Weights of a small GPT-style language model, trained from scratch on English Wikipedia: 8.93M parameters, untied embeddings.
Each number is 128 + 24 x the weight over its row's rms, rounded and kept within 0 to 255. Layers, rows and columns count from 0. Numbers have three digits each. The size before them is the row's rms in percent of the matrix's.

# q: layer 9 attention query, 192x192, rms 0.144, rows 39-63,102-127,166-191, columns 0-95
# k: layer 9 attention key, 64x192, rms 0.135, rows 38-63, columns 0-95
# v: layer 9 attention value, 64x192, rms 0.129, rows 0-8, columns 0-95
# o: layer 9 attention output (transposed), 192x192, rms 0.485, rows 0-8,64-72,128-135, columns 0-95
q102 066:117104086119107092191134097125164132160128105137116143139162125158112089177102120114170075099097128132127141154139096139136149090114107116152129127142162123111153112106122159123092098147150106137134108130170103130111165139150118103145127124116063136158092110145141086128106139106127107126
q166 075:170143122120126086175119131075121116158131132120124180097122096114127123141142163129082142123165105148124144085103124095165106147129166143152139119107093111095141127112122113143146106102155121107153120101152121127139090105168134117170166142134104142121142082128128119122097150153108112123
k38 102:123111095125127091092170149159128098096155153111129105100137135123088150113084149129114077139117143085139161109160136111119133150133129076189120126186113178100151127123124120183151146156120170110128160143115135097119138129106116118088130136143157141112122088091130148141122129090120161138
q39 087:118153142140093183137115147116149118115117091156126168137128166107172130077098109120136135140165125136159154124093103142127070146111105137142126155164136148162128123151151140108151090126120160131126164157090082112138116117106083139148142131141124123126109117110168117110146138172098156166
q103 083:178063106144109134132137121154120103133144138116115111149140136092143160121158133150160134148097161113172097091126152109129102168117125105170132088120069124110129114130119142081190157143127068158132144185141128159142151121119150146160124128120123117123128101179089137112082135150143170111
q167 090:107166156132144170111108142064145109131135123125092122107126159146138111131123172116150108155119104154124096113146139147156069118127139110130109126106096150104132166109116141165066128111147122133159097158118114109116143116131137125129136146119155178105109127137134117173118147131154118148
k39 100:140110151176129116134150093161145128139150142137136135120116099100171125177148138104128148153127164154165142144127112114137171143110148124103099103139140140143101133092106133133126132118136163111104112100162150080098168116119145083169129154118105114105155180100110122114110120132116100101
q40 093:143159103110082131139170121164143168115084081116143104121133143119074116079100176106145100089177155070136163186110137121119110106136153124126105120119147119089118129110123148120099122116124125144135133131148133121079121111149144123128110150164158098122147165096140114122157114113144145134
q104 090:090113144129134171116145131134141099138127116152124127118150117166126183118099138137104123077078133111123124155185115135093154102147149086109106113156152159146157162123114129137131145089136100130133164149138168167139110107125127155091125146112104108122084115115122150056152105138150153149
q168 092:096152151109172099111148126117126118129105139149144143149135150088126107138112120122153107108118119136110161141121120101097111155114117077121128096157138185147095116132112135124124153146150166115134146138095080115082128117150149142136087127112128111123118094086154112151126106126112152090
k40 094:148197151116150103136123105113132121132117117154086152156121086130112128195129116143136124185129096100130144126142116125116154168081134121137113084123108104135100148123137152074134130113163083132074111140131112127159167144153143099134114093094077116178096162148143100141145148141141104068
q41 089:106099120146156064095167118141137129125148151156099125121108117113067119128098143128120154135104102127145109137105124112146174126144124113167120141156112118137123164124099097103127101138114133158106117132130134083108123136121128124148147091161112121093164164112124126136099115141135106132
q105 095:122117099125132153145124146159100074123152122117118104110167125117101108114132101133115131078110089121152121111114137107124152128133144150128129169135164129172142126112048120108102061144067153138119089100122115118098119100106145154117118135107137113086102181130133126145119133124132127111
q169 087:159136155096082141115170121092144102150127100087093111126128142120151116110141121117121177143178149151086172125137169152107077109144099150102138110129118150126105158161105151117109108080082119105177134117048138127166123125113088139149104160094101145168079082116133102113124122141135130165
k41 085:175118127135095124157115113101133180152186155080156120169155127148129119120092156153159151166131217136133119122133159118094101123170127117154137116168136170116129146138099138133148161127084109091094123129181128121153137135153122105090128135089141175141154115158111144151124134156145157120
q42 092:115127130111126120180159102137115130163125128132071136136137128149174083122129097087145064146117102108144114131141115139129132154144071118133135095137134137115122132141095100113171135138129126119141136157111131090086087095099126138158116086145081173105166146188109149164112120172140143152
q106 092:120112119137121131147130111138137104144114125151162119110124092182138046112134060087104156096130140131154119148138129166159119121089136112149140162100133104153146139152070157147136160144136151115122113150120158134128092109146118089148164144096118138142122160119121133115078110116117174102
q170 097:164172135144124095139120071099116162099146161115106146161139148125117184095111131143142136126107115101155155102104157148130148132150147161074113113115136133105119161139112110125131103138118129081122152130111114111094128107094105100142127172122119163161111158113153115155118141149153068142
k42 101:112118100144154138135121130169086134136132109089104124135166104129117127143135140116138091082124114108085129139084152130111112104156117126151134093100101120146138109130143111078135136131150101150108105070153137111183131126150092156095113162173132097141135133154133111113137113125144155072
q43 091:145161101118119134104100136124118145095119117130119120129148136136122131096088158162105095124178103155096136142117107147112129132140097128140117157128136106132171068141102095088137109100100137123134113113130128153188124138144142127145106149136118108124104111153111109102142096127158110107
q107 080:129144155124138127178130122124096126095157088176122170127167127146088113114117135103151128126143114122141129111130190133151151118143119156136118132161119113165126116112115089150096083134111105189107136115141135154133149162139116099089135121142143131162143098139159087109175144110111135137
q171 086:134119104090104152124090110092152121082098139134168097136101132141154097183166131119103145155126103114066152116119133152098138116151085121161128082123135114141106126121128150146134150099132112074133138136107141137142146106148129114120150100090081137139083113124129116140171105121146144194
k43 102:129138147132133097134139174163089122100112110110182150111164099107104088189160161092127088114147106123157133156169159109133137124131137083127091114114156104142127127104121140115139102104111150136082096151140115181125124161139116128153123158179128129126117120134118145124164132117140102140
q44 087:097141121161151140125143109150110135123104129137107148181095124127119139114148142122095147143141171143123172141079105154141102132171105141140111143101173151211117188126089141115101146092110120133108163118114125154054154145134152138115136105132140091147133112132165097125131141146143143128
q108 105:121136101148088136129113118109172113114133155139137130119108107130132120113097147122182149120162124091144080111195082100153144154125116163123123133105142117136123169111113114125126128161113133136111095114100091113171107120102118158154130149122158120095163123067168145150144161095118108140
q172 089:055141133112116156161115130128096115162124124140129109105133088080137162096166140094110131105130141104146155114116116133141109128132125134110132090117148105117158153101176083119107117153107120094160129099144133101121116156073113156108135172151174130130125116107160109143110149094125137127
k44 103:145106133110175124092100117128144112157132150077133138128131139104127131110068076153103161155117134177148140123084123178131138122102131114143141132142128161160152122153095134138112086146132166169131099140118107077118124128091131135174094131114166151124152115165069132115101129141115102140
q45 100:134142153152102101090124113159142105113128168132145143142127111140116102145106138137151071146148111123066133125165128155147124147144187109135104115108100170133115143120110116164130134127136170126125189169116126139137166160161122122112150095159086121170127139111136128125148150142173118129
q109 085:128117112132125131123113142140153140118127122124162134142152111140117101109105117062135143127061125099154116118162112117098142107081170152132115137102157140067129087140137118132098146137135120101140136137125110148107097134153150092127121128136098115130142117157136128156124153090107103120
q173 081:133147134106109110178134174131130084114101086089116135111128098121124112160098172121117093143189115131136133099141169122127122131076140108127120127170096129171153134121179088144140148188123129165137162079145127140173087131131098155144148121122133133123145112122188162106117122115136141123
k45 104:097121095122107152098138123169094130145093083146124120140122094144116111125152114133125096167106155110146124147144130108144145158104073142130145125118144121125102102089099120102111087114150123108125117144126140162105123150143117126143100166175105071131135156147121146126116097144074110139
q46 100:140130147131126096107132162111143070139101124119149123131120125106120123106183123148111080125131143140115135081129107127104184121131118133103102065157192141082158109128149132096146155130113132094115119128091091093116152139103140117126138138150119128135149136135102128167115110113138156147
q110 103:093099151152114135090122157125075118128114124098102166116124068136144094166128104133120123155131154105142153122109154150104168091133140119112114082154134154142149142133145107177141113090115100138121133148145125165126167165098127108161130169168141143164139124136109083134162163158162132137
q174 088:111144183108129160134162112113160148074130112096136088140141136128106151111095151145192123125084148166154148131105123093104122147126142101111162131144133147173121111101122113144153124147138119126098125158141104143160103114094134130157094126141073111112158101138112140153107095159110073119
k46 103:110079091134139135098110123119124109126154094167139126188126153162107133130126095136131115137122128125112078114182169125153140134129112130114134116123162129106093130155115112149107107172090111153116102120109135140109131132167148120120133085125152107143132152134122134134134121089118122106
q47 102:138084099183134095144132146164120093145108132150141138174151136133151093133133146158094152113105162152167141148143088092137157149128140104128110072128157126122154135094127144093149128098110150147145093108090115123085153141138117119123109128124149098155137123142106099115150112088116121153
q111 094:070106100107138149126115108138137121129118130147143121123106149160121135138120130157107159157125168137133146105126139166099143120179130097102123110062094130096151128131099091112104132106133164157176120098147156100147126131119103087126140109110112098145137121136127105089124115115125147150
q175 088:147108132126111189121095172164138114142106123141127112101140108111167167123150147106119159102094115162151100125134155120114117175142134139166149156120120141104140107080171096077118042151133150092107109122171102125127120127101126117130084150093152136144136128158134092112160110131119089100
k47 115:132117171187183094124141111128124143150133121112114084148108160097145168120161089086110148135141144144125115121133126139143113099111116117100137131112150113169135130133085137164130142137086136117139115107124120086094144133087133130105129141157166118120170148144129138127110154126099130127
q48 088:110155106117114133112144133113143100090142120155127152117149087134152105090142144100126148131138111103128168147111131115138134126118095140119126142124115175085126118117075137118109141144117123124127121093163161147091124159157135084155104134192095131144084120117170080132125096113130133146
q112 097:149127102122129106083154079100095146097156100139154161119092122179113114111146162114070111147137108130129105112172127118088130150094108125117161069131149137142096128091121104171143144105133127108121107152161081199144097141130099164119094115152123156128148137146155111105153134118142131133
q176 092:095129110119122169086126128112169107132116098142155163128129151076078106121129147138147117116088117095119107155106108146131125095115105112152153155154161146120139114101118142121118128116134107092112117132093173184108128150107106092113125154131123116113130117134131091098146106117133062125
k48 101:099144112109139103176113138118144114159118120176085149116140147119133103094153116116154136102099152098114116132132124136122085114156125102149100158138131107130135148148140094124148093090148153151103136090157130193105096115183102124154158103134120126073139110120091104098168161148145126090
q49 102:182115131108126083118099098114104126132144106161161131103128148111128131121109158156083109144135109084126138123143121119103104164167124158126141120169130147133102137131141078111098129088103116162094101113159059135160140147106113101171139138131098123126147089162152111130133076149106096152
q113 102:118121118119161146116120141120136141140135152076152101106117125120127167122119142114127108121098117108131140159116109172111141110138089131165162112147122129116121138138109111101088163107100163121116134139094087141124119119136108129119129105087115097140097113122115146099070117133125171135
q177 103:144159132079106126123133119101154121112169135120132123180156156120134154121099182130113141092116107114120151150121094148091160097113140129150157129140105158124098167158130135143143139184163104157077095141092140172144111104118168069132126106157168100127140182103119123123158131086109105092
k49 107:110128125140114100130134125108134131144130115139125132119152128161145063173131123157129125129128115119108158119145103170120135171134169118129117108163113180119137106144133164150148131128123106112139122122147157203128109106120077126103126121116083098114125105058160101155125122145157159139
q50 091:140095079136128145119142125097104115154142097138128190122136120166116104131139120169129152128171101112123139087145147146135165165142128155116198103127148153182092123143126144142157121091122119140112149137105128162176156135121130124151135140144113096171148112145104096132138118147103134086
q114 098:093100161153094180189109158110152122150140153131124120126090164113097150121134141119103105075100109127122117177123094156112136154164142170162077125098102151133126106117157131145171169121137144167142151143105152184134161075138129142088169087114126180081108140109103118093121099112171140122
q178 096:141053142107077097139184117145125120125119138162116176095156171101117141092175165087132102121142137111148160135137141122133135143157141129148117148085119145110135154145145151156136160090126086144159123137109122121136113149157156136124131117121142137122112163117143162095135100122117163085
k50 101:099130121123122091105140177126112127169125104121119085181134121156155128105143126112114174113120161116123115159113151137107138126126133091147174154151095151095152158118112099131138089095116138123121069151151129152113133108153126141126181115121114184101142120151166093143160136086147095154
q51 111:119166177145127139117092092127129152106111190145165110113181162122126108145103159144134104093169158145154109116139117124164114078124130129110128109132103069158152090104105131088049103146117100140091136130143105110125144140151131111133120101091117137114115121138108131126123116118157123100
q115 115:102113152118138124145091081127129089144129164132123147132134120125113135109135074125121170133168116122106095138132078143099179125134071134108122157118104143179105131116113147111129136122077170097178141146146151113090104153090115132122118152155127126129107113156097104090124153118132145135
q179 103:135148118108144121096149181144131150113093170088124101142108171126139145145120134161157133149153108150130132089145125138140162088125139135149083089116115202098119079105183113120111135096100138126135150114165149098125110103090137134127138119107130123094095138100149161161110129122130129132
k51 102:144112094114126110115112104135106162149139092166124137109149121103137134182158142129165171113116137141135093096120136104116121140132102153132110173112170159133138142174142112149156133108152144131145141124096171122139135121135124112114149127201108125147142145089133140150128089117104151130
q52 104:165106156146094122128149094141131098134141142113123133155084156094117182174133133101114152104141125084135150147133144109136103110137111134129110142156111125133104129125139127147161162119145091143120133182072095108120150145128163120131142116096161136092135097118108138139150118129144138144
q116 129:134127109171092165159110140113165142105098122119112159088133097105102148118094135133154179136117107129071109104127130123131121130126106146145125151126113128129068127122138162078063129115139125136131135128130174122136151144119157149115107099158121127114154100154145131132123143138127102118
q180 108:082151104127114137098136162189118118175144150110112118116132107128133094148101126126127163103147094121126113118167114122115134142154096184143143122076124115104112128098128119158084153118104147135150134160129167080107151156126130140092154124091113159121105113142114126140100135138163139157
k52 106:123128125136112148125153100146113139169129095089131151137123117164117107084116137092129098135108133133131153146067080135170113109133131121131121164102169126138163133124147097114148120123122146156127157115111134133117150148167149123093114141095163170118152169140097092147194082084151121119
q53 099:149104133110135097144156112171130124117110143142125132120105088110135170164157116128115127144120104124177146119130135092145080147130124143145125178117145131103138142162104134118140149137122165153116177158130177130160116107114143133171136129115110158164158155165144147082114117161161118141
q117 101:111134117113125173153094079113086097154099106165148132119154130143135131114137106178148127138108121122138094148143106142142145131095116071134136113157088179126089153153143147102158149130159115115133155178172159140125114155139122140106110137134154139151171109112127153155112150113114133137
q181 111:154117131161140131127094130132165139115118177164113126096125103094132122200146139146154125136112092093107121165099145098111155124100121186128158126176133137126145119142114155102119135140121103095149140142105111136157152128129154142108102090146109165102110128151099116163130091125097150145
k53 100:097141178131116097127157105129164133127109119103098118157091126097137151113144125061169154119150122123154113138139125139071095121140169134124117125135113086116115094136161120080110154132130128124098137086166132122084105148142152121120111147135119132162122152138147124141128128142159150123
q54 123:105108109113121155132105133149108138120121169117154114102139143130091143101120159128155084121197120152115120127121147171141140123116153158121116086121110091166201135108121124144101131133151175179119115131135146088149103154116116146157121154094118120123160121113112155129076102153069110087
q118 137:100121172109153145144104120150144154112123139173159156137129110138130155125112127114152087096128117118074124116088139119105113084160108127096135113113150119133117113108125122113152154135091128144105125104158211125115091142124121143106134150111167148122121111125131125173128143141121143136
q182 131:119119129133098139132138132106108121176118124156168113141109121125129127081127095139104171145099123182102108109100149134124127175159101101128148116116141171118133143099158166118124142124126126119164126121142161128130130087111172111129141125134111107157127075129121099095110150114112143138
k54 105:138117141176112138092118171136094140109152120116142101189147104125115097131177137101100116147100116116091134076160076085133126085132176133091199141100168134133095143136091145133119132130097127158104143111141132098119149181102147119105125102095145114130108148157168129161125152076123144144
q55 097:142145169129117107167157123106141106135083133142121115114130159182149146080137139151135131116096131142130119166116139155081112137103201141159125100080134120113120156131101115141117178118184134104117116123142107096130155142126115158079162102084173131082131139116099095116164143120082138098
q119 098:170144132166129121141151117138151157112201134138134146113141125158109111151123134138121129147139145091150138105121154141144126137190116117099074132151100111127121156149133105152139102100138121163137184135134158165136123111107149140091132118149135143114124105120120161080154144145134141086
q183 103:131155123154160180094127167115131161127120140105115114115198138158144089159147116150165085152159129137093144115171125147108116133139159138138134092114149156149182150161146070133173122109137129109107134162113142128139146103101126097152127107150121135126158138104173116116139158103156119170
k55 099:113112131101053108141104113169102119135130135164122132158134112104144109154167151106098119084124120144107092161071121099113153117114095132103127189154162121132117089165127155120184120150124148130144078126130160191111140142138077103125097167122180105119127104100133101147131152143156152150
q56 123:147116156127122141139134128080135143128148133098066131104146105096166120146124161109186125133117181090173106135132136071148096160133179137110137121116144120045131116142112120117162138111115132124120129126107123135168149146116144123108146150148127128122166085100129108157149175105127119132
q120 113:128109095118149105103126158113145125163103180100144159116100143120134139117179134145100118148121118124128099162155125186157143143147122116179103118152143151186176153134153143113108182131145121112133129172142077138160177106125085129107138126155106092134146097142078177120159144126105146107
q184 124:165119152123153109145142119142134087075087123140139133115119130134148130164155124072099135132110124088125098175143129137129163116149162154107094127162144115158137112096120081172122123133166124160108071148131117120157116150143113104130144153166107145149134147110120140108166128134140144104
k56 103:128127137112103073172100195120111170106108124156152129150090140111159150126112116135130156137133118167095135121076122147121139116103171150187147122140114109133125174121154136081101054157106130098123169105162115116135139110116110126120131150097154116190090143139090135150135108134101136173
q57 136:141127136177099138141138133153114116125125149141122129124144177124141133144135113128106163141102190127122136143101138185129128109143084100127075177133091156115100067126140087117127080114139092127137158119123139161131118079129100170155133148106154148068146139136106164136164102120134115128
q121 157:194153176079088155181105118128112138126128162108102154147129140136114106165130135124124145131123129157163120107122137132124132093114136084166113121179135106133152109131121155109162103148154135078126136143123133123137127127117095154135166092129099128117116123139169233096108120118136130134
q185 171:142128127112089109113127145117159089108114126143116142138095105126155149104151138134121126138084137099107145151115120128104143151121105126142106115152110114105142110116160100104135153104144132154103135197165071155131146129110169146095099152121123140154192135134125110132153150100105171100
k57 096:107104192145186132119147123093147109112101104100127128119095103127139130126141108101125136159124145153165070126106106132124111113164131149154136115137162125121115116139113136139140123146128173136116091122203133088166128174154127103118139107135161117089152144126083126145126108149112117152
q58 103:112168148150133178162114170131131152123167146142119134122142148127145153139133118099121128130156074149118139115132124122105126140131092124105100117149080113163132161100127123135102150086109115133090134158113173154180113137119119168164135082130088145064137128148139138150120131191146120081
q122 121:100145111105124074082138121132112117119095121103081078092136104124150116123159134114145095154122137117112136090151130127128169097119152128099136092125144128132169128117118120162097176148157135111105137134105100197130066151137111107089101108108110126111125158103101103139123142128151114148
q186 117:120181119112123126151127186105078146094086128116156168163154107114136123132167152123135136105133125123132151152107099126120082126122126147131168153131118101165113128128149168134095094189126143118090122167161143131095154137125110128172187089116124109137083124128123108129156125107130123125
k58 100:121091154139112159134098134157104149102135094151134097111123089119157102175122146127175141139173142130103168099113165133118071113162162105123124155136104176101113137130142122102156132131164145154138095106101143173153134132153107089117095095109127144099183132138127145154142113148132162146
q59 105:149091162121124152086124087111085095169146132158177147115100089092099152110123143130106122109180106140114155102112130093145108150162120133154163122122114140124082111129139125113087108123147124129098174143152149111152140160086125082140129132132139101183130076157151103138153159155116139105
q123 110:083103084101153100133109107112169110164123097146141115103159076077148134155092136143160136126110118154100111129162113108160118103119107107110107132128095114125136078136135137144170123117118140145107122114112124121119127153148135185136148119149191134162151106110117068142114174119120158152
q187 111:118152109146110129125141136109132126167139215115146096127098138158121140133118140125098117111112109111155097198147127130116111103162081071134162134144143132118139137097170105174115158164137092162154102123142122102111132114137114114096135113142129152108092135120171151139108126160137124133
k59 105:149114105159110154155107172122140166123078150122098170108155128133127139097141141115138140127158125107150118125145160124109166121115164088138118127124140108149151171135100146113126124142150105152129128125142103098103118145200118107145138154064165116138175134149153167107092144097126115083
q60 102:117151082127090104083103133147092125101114079109119131156111125152102126135148113210114159145137146128122086126135163132120115153114092141124115109144110107157127171117161094152133128144096133122094124138192171102109164099108147098114106146136071174116111116115115128146127194126091168122
q124 094:152133102152151179109132126160117114092109088155115108110129132133117147125113148114153101118155137115161108120106149099089146119096150139139115103118187111141151150132127082132087133124157129165142134146105147146102136148180124131104156137115144103130067106155093114128124104115099079136
q188 090:151155135126125154139192143095102136102122117149143074116139158144150121175173103116139124127123099095149126134139120124115111070132103120129113153159122165137171100114088129136129117108099127091105127133094106165142128149078092134100135125147101149181122102125122087121162143115130113141
k60 101:161111108122147146121136151106140173121154137074123093090151161131141134151144107150128133131105168120132117105144152098171107142140098117072135124133150154080113109143150100105101128150100076100143117139143105162150103146139103117126113123117121124098133153111093154132130136155109117096
q61 103:104107128095151148104145145118142114060111118160125125132143085155106150156139122148130099153129144132117134115115165154081112157149168115122110158153095126150129095175119125142108123090151134087141102104157113125121154099115147103143133141129134157142125178117128121104080130155133102128
q125 108:091106136137128144101125151130122139140129136128180105123109132110134104119124141169105069148109093154144154131160126077146122091109145103112113139082154111141107155196085114131087158146123101152176065158122136148134170140140120105098128147112111114095146123104120090130143103135160126123
q189 112:076143061141098113158158165142121155136177154122130122140104149123137113124104101150156112078142151141150112143117086123118136129124134156142122130135131109163142097093156124131112156104147153149102138178143126156095177098107170144088114120149128161161108151112148130141103181133167146098
k61 102:179140134157150163143120113127166128119109156127158111118150122120171202112125132078100133108107135122128139116120126130153126104111159140134115099169172114129151144112162119153141138098087097156098138155127121088144075122080095144126116118089138152116139097174095128140134151092134142161
q62 101:104146124140150179100158105132177141126157133063121131096131120097113099137157100133107169144175118121127117133114146182115125154097129148172125130179150143165131097093143138116145123110123141130157126175161103119122092115140116107143177145149125123096146137135120126127091106152144130126
q126 107:091107080138167107178089141111133100105130124127115113111140094119135097088110146148116107103114131067151126114116130150126144135152169161163132124096159152127165121093141107107096140088132157103148152120107086139138151121120098141111119143122109142110141171101157150158121118125076111136
q190 122:150138101118138124157186143153118094082142120146123110091121175152119129139155128144120127157137112154138131132128137140122121118138125097094096147099136115155099137167109095168126130121094069132098114111157112116093114105075152139145126160162124116151117151141095154090118118093086143132
k62 105:114141117158133127141126099106090133121126135115148091119137146088158143127112132190135130105156148163092172136116130099128110095099108135120142110152144126136167105116139150081118112118145118168113168108101117132144129108143147125142110138085133118123118123201116097134155087078063102071
q63 108:145138116168128127138086087090091140133118142124156094120152138146118126138122085143148113134158115175153109112087118124106078104117155112131113090127119120118118126150115151108124105110103081163152100126147139045099129122159082175158141150147113123128151143116134127144122128147096122106
q127 110:081115122120146173123157161082089153119090148114107115120124165129145133125092129135106142137111122119137117153129135136158155110099141124117121162165132149143121137147158127129110122150107157164172106133150170103133130107121113126165111106060170200136110133116127171118141115127153155132
q191 112:134095112145144128167096132164117144147117132129147107172178122130087156116100091150138168126125124157122144148100163110137078191147126137101164157108119133121116137139157162119100121127131153119153150130053128081144138108127113071129142121133160084104109141137115120149149109120126141132
k63 114:117106137130161127132079124132155164108110135124109116136109139146135151116148108135155125142134131098086130160111133156138118136152132123142130141119123146126131110123134092101094168117077140115094116101146124058087143107134132087081120136120183156121131168153119123124129110159136125123
v0 105:114147170120103137112144107112096122109097089108060103122136109153130138116148124095116087117150127147119120128078092112146101114107137140176116104180159098105154147163138149114134111144137105108123147090160134090124109141160138179145121097154142163132159091112157122080138098124097147131
o0 101:133123089112135104094101151132131105116148154128142062133093129124174106165108110128112171124104118117107128150122143126103155159104131106107099149077118111143076133089152137133128117126219124125105123111143167100129115148195165126126134094109136114120146163124095133119158119170125109096
o64 101:093127104144091133117113124105097185124154123118076171143147165111094146098073156091159125129148118115104131102132165120089139107146135071121143133143125096124127144152122107146169143147065129173204135124094107105107128108079130110105137157114117136164095107148175134131130146141106132130
o128 110:151168136098143114124157128123153107111144115121197125159115134137101128137178167140167077157134127126154141158110141122138094141092144168111097111084124129102158133147101117120093121142119123107125123157179140181119177133126120167144121148144100127127126108143111102139093118129131121127
v1 098:126177098103132129133125096100115167152130127094111164137138130138125120137123142116089140102122131128105149139136159129191097117063058076115129125151146129121093145140098138127116102108087102180113172173153107155132127153125128099112110124162143149133085158081134100142141130127131143161
o1 109:112153086119121076161124148158174078139172116129148123122073142116142125123118146125140115113134063111147130114145147093120135120152144143118130110130154114116116121148111124125131119091145131101137168096101151073139125123116117161129137148162130102141069101127134110133125123155067141125
o65 093:153094183149132131139170157144112107158051102101143128172122108098151128139169113095152118125131142087099134112138138145115120117150141141164136121128102114120109106131094130133123117117104137203129116122131120120100127100129135152178116098096102114134203150150134120155107121171184097174
o129 103:089122124106130138110108104049134188117122166158142143102145123155107128125143119131138156124127143148178104110103137133144137150117147093125129129120139141146136144118180109118146139181170118101104065109158125105153108133130145110147142133131126135115113106114144125094140133080148117135
v2 109:139122089088098143112152144128147113093134090139109142143152117156147109118113125107156159119121070172107120100135142102120095147151173113164129141110086107137109130129117149107153155143097115140109173090106111120124092123122149122183141137120115144114093098108056117126157127149081125143
o2 110:122127123158112143110150085144115109100134129077113140123133118131119149138133140192087168122113116121113122094114104165109118105142127142133109148112124172099140090168111149127149117188119116124079107210129117160128130116121114142129143094152150152137116128102134107168141130110124134161
o66 098:111119118141135118130141103120081140118137115157107112119089124114082174100128140121135121128158128157131162135133150111131113164097134097119115123178112144109105169124114110144119123110166117113139117091121150175142078153121129120086125165131106083109133152175126132076116135138113142124
o130 106:109095101100115092158103169089097129125140133110148136127144118119125122117131088100122090136123126126163212165127110115137155101093084151069134108098160088122152144136163124129133174077132132126132125128173131115111111142116140112169118106120145150132158122160154148117095099109135134088
v3 102:123131132122131132171126151163145156126105127109140163113146156135109152100149118125129124116084151124129129153142140084156122122142089112144112120123133103153125121089086156108138149113106100163119103110108120156144107084123115112126090130130122112145155073084148150078126126128145103125
o3 108:148146155143094097109133092132136077146192151130131131113140119142134104133147113117111136145077112119136117129124132146109144165137099128131155112178128122144145119112113162097101080122157125099128145105134174157114127083140100108155143150123115150125150168144130122142141142123152117176
o67 093:125089135140126188161105129079109188154133138145120099189082107107118147103107144120163124151131101097108141126118131116156167117150153168118126144086140129117155139148162081148110098123110129130132108156107106141123139176100153109136158120160144096094164120144118083137131120135151064082
o131 103:113162125131109076157142157198163128100085146110155170134124124117150128113159140111110181128149128157100168090131130155147122135092167089156105138122115137110134131132116147163155153138110159101118137138142098154099141113109149156081112117120132106137125134115142119148098103121096156159
v4 106:160130103184149120123114180134131156158150101168131151144105150095142126124118171110088148162150151130112147131157158089100197078149148134154115110123135162122160112176114148079150098134143129130137130100133151126147112124147116157167148161155123118133121120139126149079113127126120154137
o4 113:107110151155094139125131079128096135113121127119119184122121108147172130163101097116095096110081099135163146147139107166139120140126060117147113096127131146165119083107102112105135151126105111141149133124105089114086168127155152115119124124140122091089149078116120143148121147147127107098
o68 089:124147093104149141115114160150105097152112134122167123109197134116088139147133123147101150123132176139111118194112115088105140114158123146122164128123128106135125130125163113159147152128170164116117131161155133130147111149077103135129159115145171169139116155140160106129144122110159126167
o132 102:085129181087133144158141108114153149098093118157153082142079122146130130100165140127145152130166138082081091083088136161144127098128159130098114172136161142127158140154123131132117094163119125121097131114085114162152148097099112105096094152101129098156107168115100147100117124122081147147
v5 098:127107092134115103088105109135144162124086121151096144142097117126116120161127119145157130143109147110178131137181149119142132118099166149141128137107151123060126151148101083147130130165099155089144106097123112140108147081128148179110135139135109129106110128123139140118152140098131110153
o5 097:095125164164138104111124092128175119161176139143090141128070071157103120083111133109128121107171131142081149181108145154103162105182100146144147111105147116107141115124137103129133155155122116124102148120137148089142121113113108109167081103153170119101121093168131141124138116145152122122
o69 090:132126115087130143134113159091146136113099117088123144094180173117168162143097169103091136120141076130094115102141126114142110160117134154138107145178116148139140107096110152149146133093139181122104122119129130099089135108151177119152152114092148121132147130158174151104120139107165154101
o133 102:106103108093123139123157151123105098129173145134173082136145162122141166127121126132161133128103194167130149109127084127138114105113095066108126100133131107138115143130148121147127122119100108149145130108141120123140118144126089117115115171146129087129125132082098110097104087097092124155
v6 104:110130106102127136128150132098159165150120132099149141124109136083119094122109157108090102129108106078070132094167147114134131129142151130134126127103136074107170153140085137150150156088126176172114120110131107128137139111093111129139101121144100129128119147098138167138141121149109108190
o6 103:110154145133169121157161104137151185118174091134138159134104127151143159132093178144113175133095140159117134137127145152168115137133097128127138141097143181144144121106136134149112118116072125159116150182076120134096153102175116096153143129158134174125118136155128106128120127114161132136
o70 096:170122151154101165114124149119109066128148146104074117140139119136148117128163094135118112129134156117123149137123104141133140094129158148125101085162118136134153110152159171124121113112128099140118161099100126118129145112126123150116114151090109139173143085154125088116117105160141158103
o134 112:106121119121119124109114156148128119137056127190106112131157096152095117119116143122172175168135106124154176142137149102072135073099125098133154170130123109121119141137102102123138157129141138073105101110175160121149094200088160104093113134146164124100162147098160167170125147103127102146
v7 100:128093137142073125135105090167131131139102156134121120122107088140138149096134154111125157170125126146084128126168057045081135080149156129092142147107131139121157107110121129158125094068133089138089141145129144141116130132137107137130135101121147121133115119138105140137156088126127149138
o7 098:093133113116134148123119110126090144172161161128140126126116129173177141085124153140108144145108156128118158161117105152125131106135109172128136115154121120105117079147156148118116126112100128140182107163126105178126117103126092168151173139145123184121079065132120153136094131140129112114
o71 098:168196115119147166115165139139139135097111162128084138149110138120135094152135123148160100145141146100162116121141160116130107134101131123133105100173140167167060139114137121124116126090156121155097124107121160117137158137091179145106097124113150101096118162113099093170104179106135100152
o135 106:147113152139143152138101142075176141076107073108145122139159123079111065156141126155110133083127078137149116125143112164175121161144145082168095113114091101123121134121098160124087141141149155116124129116144119112138110141105126087122136156122147123140156160141135107084111122125107134098
v8 098:133173101184109169109136145121143122137171103117173113071108133161090115157134155112139125127152154084164110176173091131128123122140133152120152125118128124131102135097161117117119126135125126185177130114157103124143115129180127117133130108094157113146121095124149114124128154126144114127
o8 103:124120158080137161148121135156098122106151106108120145123112078112134109132122109108097111145140118153150143132123085100149169097145130167148119135140118133132132161113157109109138106125126111105111126106173144122103118139125135128149116135136108099106105189110105190144098120132152143145
o72 095:154138120122156121153103179065116132138143137149109133109152159083121136121146117135156143094102095140133115133122145116115072100117091150115112128114112118125103112149118133127111134134102112136114145125094146130182133126136111132128123104132124126165145081101157122151181115096103149143